Weights of a small GPT-style language model, trained from scratch on English Wikipedia: rotary positions.
Each number is 50 + 10 x the weight over its row's rms, rounded and kept within 0 to 99. Layers, rows and columns count from 0. The size before them is the row's rms in percent of the matrix's.

# layer 12 MLP down (transposed), 384x96, rms 0.328, rows 361-383, columns 0-95
093:54 55 47 46 61 38 60 55 38 49 52 48 26 49 38 58 65 54 52 51 66 49 45 32 47 37 50 43 60 52 56 56 47 52 54 63 46 52 58 62 61 49 61 30 52 59 53 57 55 61 43 53 51 46 50 32 47 63 45 68 58 46 52 54 38 37 45 51 40 52 16 66 51 67 42 45 53 41 45 56 52 52 34 59 35 54 44 49 54 51 83 37 59 54 64 54
096:61 53 43 43 42 37 28 63 63 59 46 72 60 40 59 44 38 48 43 60 45 55 48 56 46 46 53 64 53 33 40 57 45 52 42 44 55 40 52 59 51 38 46 53 62 46 53 48 31 59 62 33 40 49 32 64 66 53 36 53 57 52 56 38 55 39 67 41 58 45 65 78 48 46 53 48 59 50 56 35 53 48 51 42 44 61 49 72 46 34 48 56 39 57 38 65
091:54 46 50 54 48 41 30 48 44 43 40 53 49 44 72 57 46 18 55 57 71 53 44 47 59 34 59 26 59 35 41 42 37 46 40 43 62 63 48 51 48 52 61 64 52 45 51 45 46 48 56 43 55 47 60 34 58 55 43 45 43 48 62 61 55 38 43 50 65 61 27 44 50 59 47 45 42 36 54 44 54 38 44 50 37 42 43 55 37 65 29 40 53 42 48 36
106:55 51 48 32 44 58 51 63 39 31 48 58 35 59 37 43 33 65 58 37 51 48 60 53 58 69 50 54 54 58 57 62 54 38 54 46 45 48 56 72 49 68 42 52 45 37 42 53 51 45 49 58 60 51 39 27 45 64 52 65 67 52 55 41 57 41 53 63 38 31 65 66 45 60 58 43 47 52 36 53 64 48 44 51 56 47 64 49 70 59 63 40 37 52 59 51
100:36 49 51 55 58 33 49 73 50 48 50 51 46 34 38 47 43 47 49 63 45 59 45 63 44 49 40 49 60 47 43 50 48 38 37 44 57 49 48 35 59 42 49 49 52 58 55 47 46 32 47 54 52 60 47 62 55 38 51 49 56 55 32 50 55 47 45 47 61 57 91 55 36 29 58 63 46 37 62 47 54 48 58 50 40 73 42 40 51 64 68 52 58 70 46 59
094:46 30 54 57 57 65 81 60 47 55 59 59 60 25 57 35 56 39 71 46 70 46 45 42 38 55 56 39 43 50 63 58 52 48 45 60 70 42 36 54 61 52 49 44 36 51 43 48 52 38 59 49 65 36 42 55 60 66 64 44 40 56 58 51 46 60 52 63 56 52 56 40 49 46 38 65 50 32 42 40 44 57 53 37 52 51 53 48 62 56 58 45 43 60 57 45
105:59 50 45 56 57 60 53 48 47 58 38 61 41 47 47 54 65 59 43 56 59 65 48 42 45 43 52 48 57 57 42 40 60 59 46 48 59 34 66 71 47 68 51 43 52 68 53 59 50 57 51 53 58 52 65 58 47 63 50 65 59 53 63 62 68 41 29 49 47 53 36 75 29 41 48 39 59 41 41 29 59 46 49 57 41 59 38 62 51 57 37 58 65 35 61 58
119:57 32 41 52 45 39 54 37 57 54 45 58 62 64 41 49 58 49 46 51 53 56 67 24 54 32 43 36 72 54 67 68 40 38 39 64 41 32 42 53 50 44 57 55 41 43 58 60 46 48 39 62 50 35 22 45 52 56 65 58 46 55 43 44 61 57 42 55 40 55 52 53 57 52 51 42 42 57 40 55 57 45 58 40 56 53 25 60 50 46 68 55 43 55 48 39
096:56 62 59 44 70 50 56 49 36 44 72 46 49 45 62 73 50 53 35 39 56 35 55 40 43 51 55 51 57 48 42 43 36 46 39 32 41 43 66 59 30 59 48 45 43 59 37 47 47 54 66 46 52 25 47 48 38 64 35 49 39 43 48 54 36 47 52 56 46 49 52 64 48 34 30 52 58 46 47 58 43 63 51 55 56 41 47 53 66 51 48 36 24 44 43 51
090:46 57 56 44 60 47 45 36 47 53 49 45 45 49 41 48 43 24 39 57 63 48 68 50 55 50 57 47 58 58 53 45 51 31 62 41 59 34 37 54 62 51 43 50 36 51 39 52 70 63 46 42 60 52 64 36 58 61 50 58 42 48 37 62 31 50 42 34 42 72 45 49 51 52 52 58 44 55 63 51 53 68 39 63 51 66 52 62 49 74 41 54 64 38 49 68
113:52 52 69 58 33 46 58 43 45 56 52 43 56 53 57 35 44 42 39 47 43 41 22 31 42 62 46 48 47 53 51 47 36 59 60 57 40 45 36 63 52 57 44 60 47 47 59 61 60 64 67 46 62 44 45 50 47 57 38 50 45 39 41 52 65 71 46 75 44 59 24 56 54 48 32 48 46 48 53 41 68 49 55 50 55 50 45 45 44 48 59 63 39 58 30 50
105:55 45 60 54 47 34 45 36 40 66 51 53 48 49 52 63 46 41 52 55 50 45 45 41 31 44 53 54 30 40 54 49 55 53 58 44 45 54 62 33 44 61 60 68 61 55 38 48 49 63 31 42 36 44 54 47 44 47 46 38 28 43 57 54 60 64 52 49 68 29 49 48 38 47 42 41 50 56 36 59 27 47 70 51 69 41 63 53 63 46 43 60 43 28 47 53
104:51 47 49 61 57 63 59 51 66 48 48 57 46 42 74 57 34 43 59 38 36 38 43 66 47 59 63 55 60 52 62 45 48 51 56 38 69 64 49 49 68 55 52 41 61 51 62 37 54 47 66 58 41 37 48 64 48 41 51 44 64 56 54 51 64 45 36 59 33 63 51 58 61 28 52 49 61 54 38 66 51 44 51 43 49 81 45 62 51 50 48 44 46 43 48 58
093:50 51 45 52 68 67 59 47 53 56 54 65 52 59 48 37 60 42 32 51 55 68 57 54 37 55 40 60 74 52 45 51 48 47 44 57 53 50 47 64 45 56 51 40 32 63 60 45 56 27 54 64 56 53 44 48 45 50 57 51 55 52 51 59 32 54 40 58 45 60 58 50 64 23 53 44 66 50 62 54 47 48 47 45 35 53 51 67 27 48 55 69 70 35 58 50
086:48 46 41 44 62 44 51 65 54 72 43 50 42 48 57 45 53 51 31 44 21 46 46 56 53 34 46 55 61 48 45 52 46 47 43 68 45 40 51 52 51 35 52 61 39 49 45 52 43 24 49 50 44 42 55 54 60 51 54 50 52 45 46 60 56 45 56 31 53 60 65 57 38 32 38 33 75 40 57 54 47 41 47 60 48 50 68 61 71 44 29 56 47 55 50 65
096:48 42 47 26 57 51 63 35 49 65 58 50 48 69 50 43 61 46 62 53 57 33 63 33 55 47 61 53 49 42 37 64 40 55 56 45 24 58 46 53 60 43 60 41 60 45 52 42 49 46 60 66 49 44 62 51 59 40 53 44 42 51 56 30 38 63 52 51 39 36 57 66 29 67 43 50 54 39 58 52 48 54 58 64 56 50 49 48 40 58 49 34 43 71 60 63
109:49 65 52 69 47 69 34 50 54 47 47 61 51 31 53 35 37 36 46 60 50 57 37 55 46 63 42 59 48 42 52 51 63 40 59 51 71 48 49 50 43 55 47 50 61 40 44 50 52 42 60 56 62 42 53 39 57 47 34 57 49 54 56 54 39 53 54 53 67 60 38 50 40 43 31 56 44 43 21 36 61 41 58 46 37 36 57 55 36 65 61 57 55 28 54 61
109:30 45 33 32 71 54 51 66 53 43 58 60 45 37 47 46 47 54 34 35 38 46 63 56 69 43 47 49 52 45 29 54 47 39 36 37 58 48 45 62 51 48 44 47 38 52 47 65 49 51 38 65 60 51 52 41 50 54 38 28 48 59 47 51 57 53 41 54 70 54 64 58 50 44 58 48 54 44 43 38 53 63 40 47 52 27 32 53 54 37 42 50 55 60 58 31
104:47 44 52 65 47 32 55 35 28 43 41 46 39 76 46 40 49 53 36 48 55 69 50 82 58 41 49 58 57 62 51 45 69 52 55 52 47 53 54 52 60 63 42 39 50 50 62 56 52 51 32 45 56 61 48 58 42 49 38 52 68 53 53 47 59 57 49 39 29 45 68 57 41 66 40 39 69 46 42 38 52 53 38 49 51 59 60 60 48 59 50 58 58 44 44 49
092:42 44 62 54 47 63 39 50 48 47 47 64 52 39 45 46 52 51 55 47 46 41 44 61 45 53 76 53 73 40 47 47 50 63 46 49 39 54 38 48 38 59 41 90 63 45 53 41 44 57 59 52 52 39 41 43 49 55 34 47 53 41 55 44 45 44 44 52 55 43 86 37 57 41 47 40 52 52 63 55 35 53 61 47 55 36 71 36 49 47 52 44 42 42 52 49
095:56 56 53 66 40 59 54 44 49 50 57 53 43 63 24 45 70 59 48 64 53 51 53 49 58 42 43 42 41 55 69 39 40 45 49 41 46 38 26 60 49 52 38 61 53 60 60 58 38 52 44 32 56 58 50 39 47 59 42 49 51 38 66 42 55 55 32 29 49 45 48 60 43 55 41 55 60 45 64 58 60 51 50 58 43 45 41 44 59 80 43 51 55 59 50 73
084:38 51 42 48 46 52 45 48 31 45 47 47 44 43 47 56 68 39 41 65 36 38 40 23 54 59 44 30 67 45 35 48 50 56 46 64 50 71 52 60 35 34 75 43 42 43 50 56 64 62 47 55 58 49 47 51 56 50 45 45 71 64 40 66 49 49 38 44 50 43 61 51 55 49 46 48 59 54 35 51 50 41 55 49 30 73 55 52 60 45 49 47 64 54 57 56
100:60 43 59 43 47 54 49 56 47 54 41 56 47 54 68 64 38 48 56 48 44 41 10 76 48 46 54 53 58 49 53 54 39 58 50 43 47 52 50 60 48 50 39 35 31 43 41 41 41 58 51 52 49 76 39 57 45 54 59 46 48 37 55 69 57 55 59 44 38 48 14 54 53 41 54 37 56 48 64 46 63 49 49 46 52 33 46 53 48 46 49 55 46 60 48 56
# layer 12 MLP up, 384x96, rms 0.236, rows 362-383, columns 0-95
093:58 29 48 46 42 59 63 38 60 57 62 33 67 52 38 55 49 52 41 57 43 52 50 41 52 52 61 45 37 71 45 52 63 63 63 38 62 63 46 61 55 36 50 52 49 56 68 51 66 40 48 52 52 36 35 56 53 72 45 54 53 64 23 51 34 62 64 51 51 53 49 46 40 58 68 41 51 43 49 54 66 40 43 61 57 49 49 40 47 51 57 59 67 62 43 56
093:56 47 47 39 75 45 49 55 53 61 53 50 47 41 55 54 44 45 55 44 55 53 59 45 55 48 50 44 58 52 28 43 76 70 27 47 56 57 54 42 58 55 53 64 49 66 49 67 53 58 43 50 58 43 30 47 52 45 71 68 67 65 46 33 47 52 47 53 64 35 54 47 59 32 57 60 26 38 50 38 51 45 48 54 55 43 58 44 65 37 49 59 56 51 60 53
093:52 51 55 38 50 37 56 41 57 40 56 53 59 53 29 56 52 38 39 67 57 62 38 40 42 58 52 31 48 49 50 40 53 72 67 58 46 50 51 45 34 46 57 49 55 52 44 57 58 55 50 51 26 51 65 58 63 46 45 51 53 66 46 51 39 60 39 31 54 51 70 44 49 42 73 61 53 35 62 69 43 44 54 42 49 56 60 45 44 37 29 50 59 38 54 38
098:53 66 49 59 43 45 50 40 51 55 51 47 41 48 45 56 44 47 43 44 42 42 47 24 43 40 42 47 46 73 37 51 42 59 44 45 50 47 37 32 51 49 67 41 59 39 55 29 39 44 52 29 48 65 52 60 40 40 54 49 42 61 44 46 76 62 41 46 56 63 63 73 43 49 46 42 43 39 62 43 53 51 52 26 53 67 60 51 55 54 48 53 49 66 33 46
093:74 45 48 50 50 57 72 50 54 56 39 68 58 49 40 49 44 52 33 50 58 48 41 53 47 42 38 53 28 55 56 55 68 53 67 56 51 54 64 49 57 65 43 61 56 48 50 36 51 51 51 58 35 52 58 56 67 75 67 53 40 65 52 53 50 40 56 47 53 52 63 63 50 50 68 42 43 57 53 43 48 57 41 49 53 30 47 60 53 30 31 47 38 66 57 58
098:46 53 52 59 46 57 50 39 57 56 57 59 66 50 75 39 50 44 57 35 55 54 46 28 48 66 54 58 39 35 62 47 57 46 58 54 34 46 50 30 53 59 45 57 62 47 54 43 43 52 71 51 38 64 53 71 53 49 44 59 32 50 64 72 63 66 41 42 53 71 48 57 41 59 69 53 48 58 53 60 54 56 58 42 58 42 44 63 42 49 55 50 34 60 51 58
098:42 48 48 40 55 56 36 54 53 55 57 55 72 62 42 50 35 57 55 41 54 45 40 61 54 39 76 50 38 45 62 32 64 44 57 56 50 60 50 42 34 52 45 51 50 57 52 50 69 56 58 47 58 49 42 50 49 53 61 46 62 71 62 53 52 42 54 43 50 33 42 18 40 46 55 48 61 47 60 54 34 51 50 66 63 38 33 40 62 50 38 32 55 49 64 43
092:61 31 52 53 50 53 59 57 27 62 31 55 53 58 43 53 43 46 55 46 43 51 48 53 38 58 48 47 43 50 44 63 65 47 43 47 50 61 43 27 57 56 54 45 72 35 45 55 37 61 19 44 41 49 65 53 49 43 56 40 56 66 52 46 66 47 72 41 41 52 67 48 46 54 36 53 61 64 44 54 39 40 38 45 37 43 56 48 57 49 54 38 52 41 33 60
084:61 37 51 42 62 43 43 54 30 40 55 57 32 67 49 47 61 47 43 53 43 63 34 46 54 47 58 56 40 42 38 37 57 54 61 59 40 55 50 55 62 51 46 50 54 49 61 42 56 52 47 54 72 47 30 79 40 50 41 41 62 46 47 43 54 56 62 50 49 45 64 37 37 52 39 36 61 19 40 42 56 44 56 49 68 49 51 52 67 53 55 65 44 54 53 37
124:57 63 47 40 46 59 46 53 43 51 34 58 47 53 54 65 59 55 54 51 64 52 34 49 52 47 57 58 45 57 35 48 44 68 72 61 48 51 61 68 53 55 67 52 60 51 43 61 35 51 30 53 37 41 54 45 59 24 61 45 56 63 44 44 54 46 69 51 53 54 47 41 51 71 73 65 43 56 69 67 48 59 57 32 62 51 50 55 49 53 50 37 55 41 52 57
097:57 41 48 60 57 59 56 40 65 57 59 54 64 48 56 53 58 51 47 38 38 30 54 52 70 39 58 54 54 44 47 40 66 39 42 46 50 53 67 62 52 56 30 55 61 47 50 48 48 63 49 63 45 38 45 47 40 54 65 61 49 56 47 37 50 26 41 49 65 42 45 64 61 62 77 52 56 50 64 45 64 52 60 46 55 58 38 51 51 49 74 42 54 54 44 27
111:45 61 42 38 53 58 63 45 49 34 39 48 46 42 57 42 62 46 75 46 47 56 46 60 77 60 34 62 33 58 48 50 44 47 46 38 57 62 53 41 49 57 36 65 42 33 49 44 66 41 43 46 47 44 48 51 44 52 51 28 59 59 69 57 61 41 47 38 34 59 44 75 45 53 57 46 44 52 44 54 63 42 43 54 46 52 48 48 74 40 56 42 40 38 52 58
088:53 43 65 40 58 57 57 39 54 65 59 56 47 31 56 72 46 52 42 58 48 49 43 49 49 35 36 41 42 65 49 62 51 61 50 51 41 73 30 45 53 50 53 36 48 55 53 61 42 56 48 50 56 66 43 81 62 47 50 63 58 56 41 34 39 52 50 59 50 42 37 69 51 49 44 48 53 55 61 43 51 71 60 51 57 51 55 55 48 42 53 30 62 28 44 56
082:52 54 49 40 41 59 55 43 42 57 62 46 57 26 58 48 41 52 45 80 45 49 52 61 43 47 55 50 39 67 50 49 62 49 53 45 41 54 42 68 51 50 50 45 51 44 61 58 43 57 35 32 42 40 57 40 40 50 54 44 57 57 55 48 60 47 42 46 66 78 49 59 51 53 53 35 52 62 57 55 64 31 58 33 40 52 63 61 53 58 45 40 43 65 74 32
101:43 50 55 62 54 49 58 47 62 57 39 74 54 51 72 57 42 54 42 36 32 20 49 51 51 49 56 57 66 57 49 65 51 44 49 45 44 59 58 36 51 48 55 51 49 31 44 44 71 44 53 68 51 35 60 51 43 69 66 57 68 55 32 52 38 34 65 48 51 46 36 51 40 50 40 56 58 49 57 45 53 55 38 51 35 49 46 67 54 46 49 54 53 40 40 59
109:57 45 69 54 42 38 39 48 22 37 51 73 57 58 45 42 27 42 38 63 55 41 40 39 63 56 52 59 34 53 56 48 35 41 51 54 47 56 41 45 37 38 39 57 57 53 47 47 38 47 46 50 54 29 31 39 51 56 28 52 66 64 42 57 54 40 48 46 49 36 60 61 41 58 57 37 55 49 45 43 59 44 49 40 49 43 53 49 48 51 44 33 56 50 59 34
095:54 45 39 41 59 68 57 45 43 56 64 50 51 45 50 39 49 50 44 45 32 38 44 49 46 37 42 54 41 63 25 48 58 55 34 58 40 63 45 43 42 52 59 36 46 49 49 66 41 48 37 37 54 34 33 64 49 40 51 58 50 58 67 48 40 70 59 46 60 50 50 56 49 36 64 66 66 41 47 54 81 48 46 47 58 50 56 55 58 38 35 58 55 64 50 47
106:47 57 57 45 56 70 58 65 61 45 46 40 50 29 56 59 40 51 51 49 45 40 45 57 29 39 66 49 60 62 46 46 43 31 53 60 53 50 56 69 48 49 63 68 61 41 50 54 31 56 32 38 46 66 52 51 36 54 43 47 41 52 38 35 56 60 41 32 49 47 39 47 51 35 46 35 53 50 37 36 61 70 50 56 61 59 51 56 43 35 39 51 48 31 51 58
109:59 49 48 57 41 55 45 61 57 53 42 59 42 57 59 51 53 53 72 55 38 53 45 48 41 43 53 50 60 76 47 54 52 39 68 60 38 61 44 55 63 64 54 56 73 47 48 49 64 61 42 45 48 66 40 43 37 40 41 63 48 61 62 61 42 54 70 44 41 53 74 47 38 25 44 46 53 43 40 56 48 58 53 52 52 48 64 65 40 44 32 49 34 51 36 51
092:58 56 57 62 47 49 47 37 57 52 56 49 69 51 42 57 41 51 57 46 36 34 44 38 40 41 67 52 37 47 44 38 55 71 38 43 51 30 59 38 55 57 50 53 51 63 62 62 43 49 43 46 46 35 47 39 53 50 65 45 54 61 62 48 42 46 46 65 41 55 48 42 52 38 46 64 54 34 51 26 34 46 46 44 59 39 43 56 56 47 45 43 38 27 32 26
085:46 49 53 65 50 50 35 53 32 32 59 29 65 49 53 46 58 52 46 71 37 37 56 37 74 55 59 50 55 59 65 40 60 67 43 67 47 48 24 49 55 43 55 52 56 42 57 58 35 48 51 40 60 51 40 50 51 47 36 50 34 50 56 47 49 56 59 61 60 47 41 69 53 44 46 43 46 46 40 48 49 56 53 44 45 57 47 29 40 50 73 44 36 65 58 43
112:58 45 52 57 30 63 42 28 60 50 49 53 64 60 36 58 41 55 49 57 48 38 30 42 52 59 32 63 45 66 33 40 51 63 70 59 51 41 35 72 61 47 66 54 29 36 47 70 43 41 42 51 53 46 52 42 58 51 42 56 53 41 65 50 60 52 47 54 36 42 50 48 44 59 63 39 52 63 46 49 56 44 58 49 51 54 58 39 68 45 40 56 56 54 56 54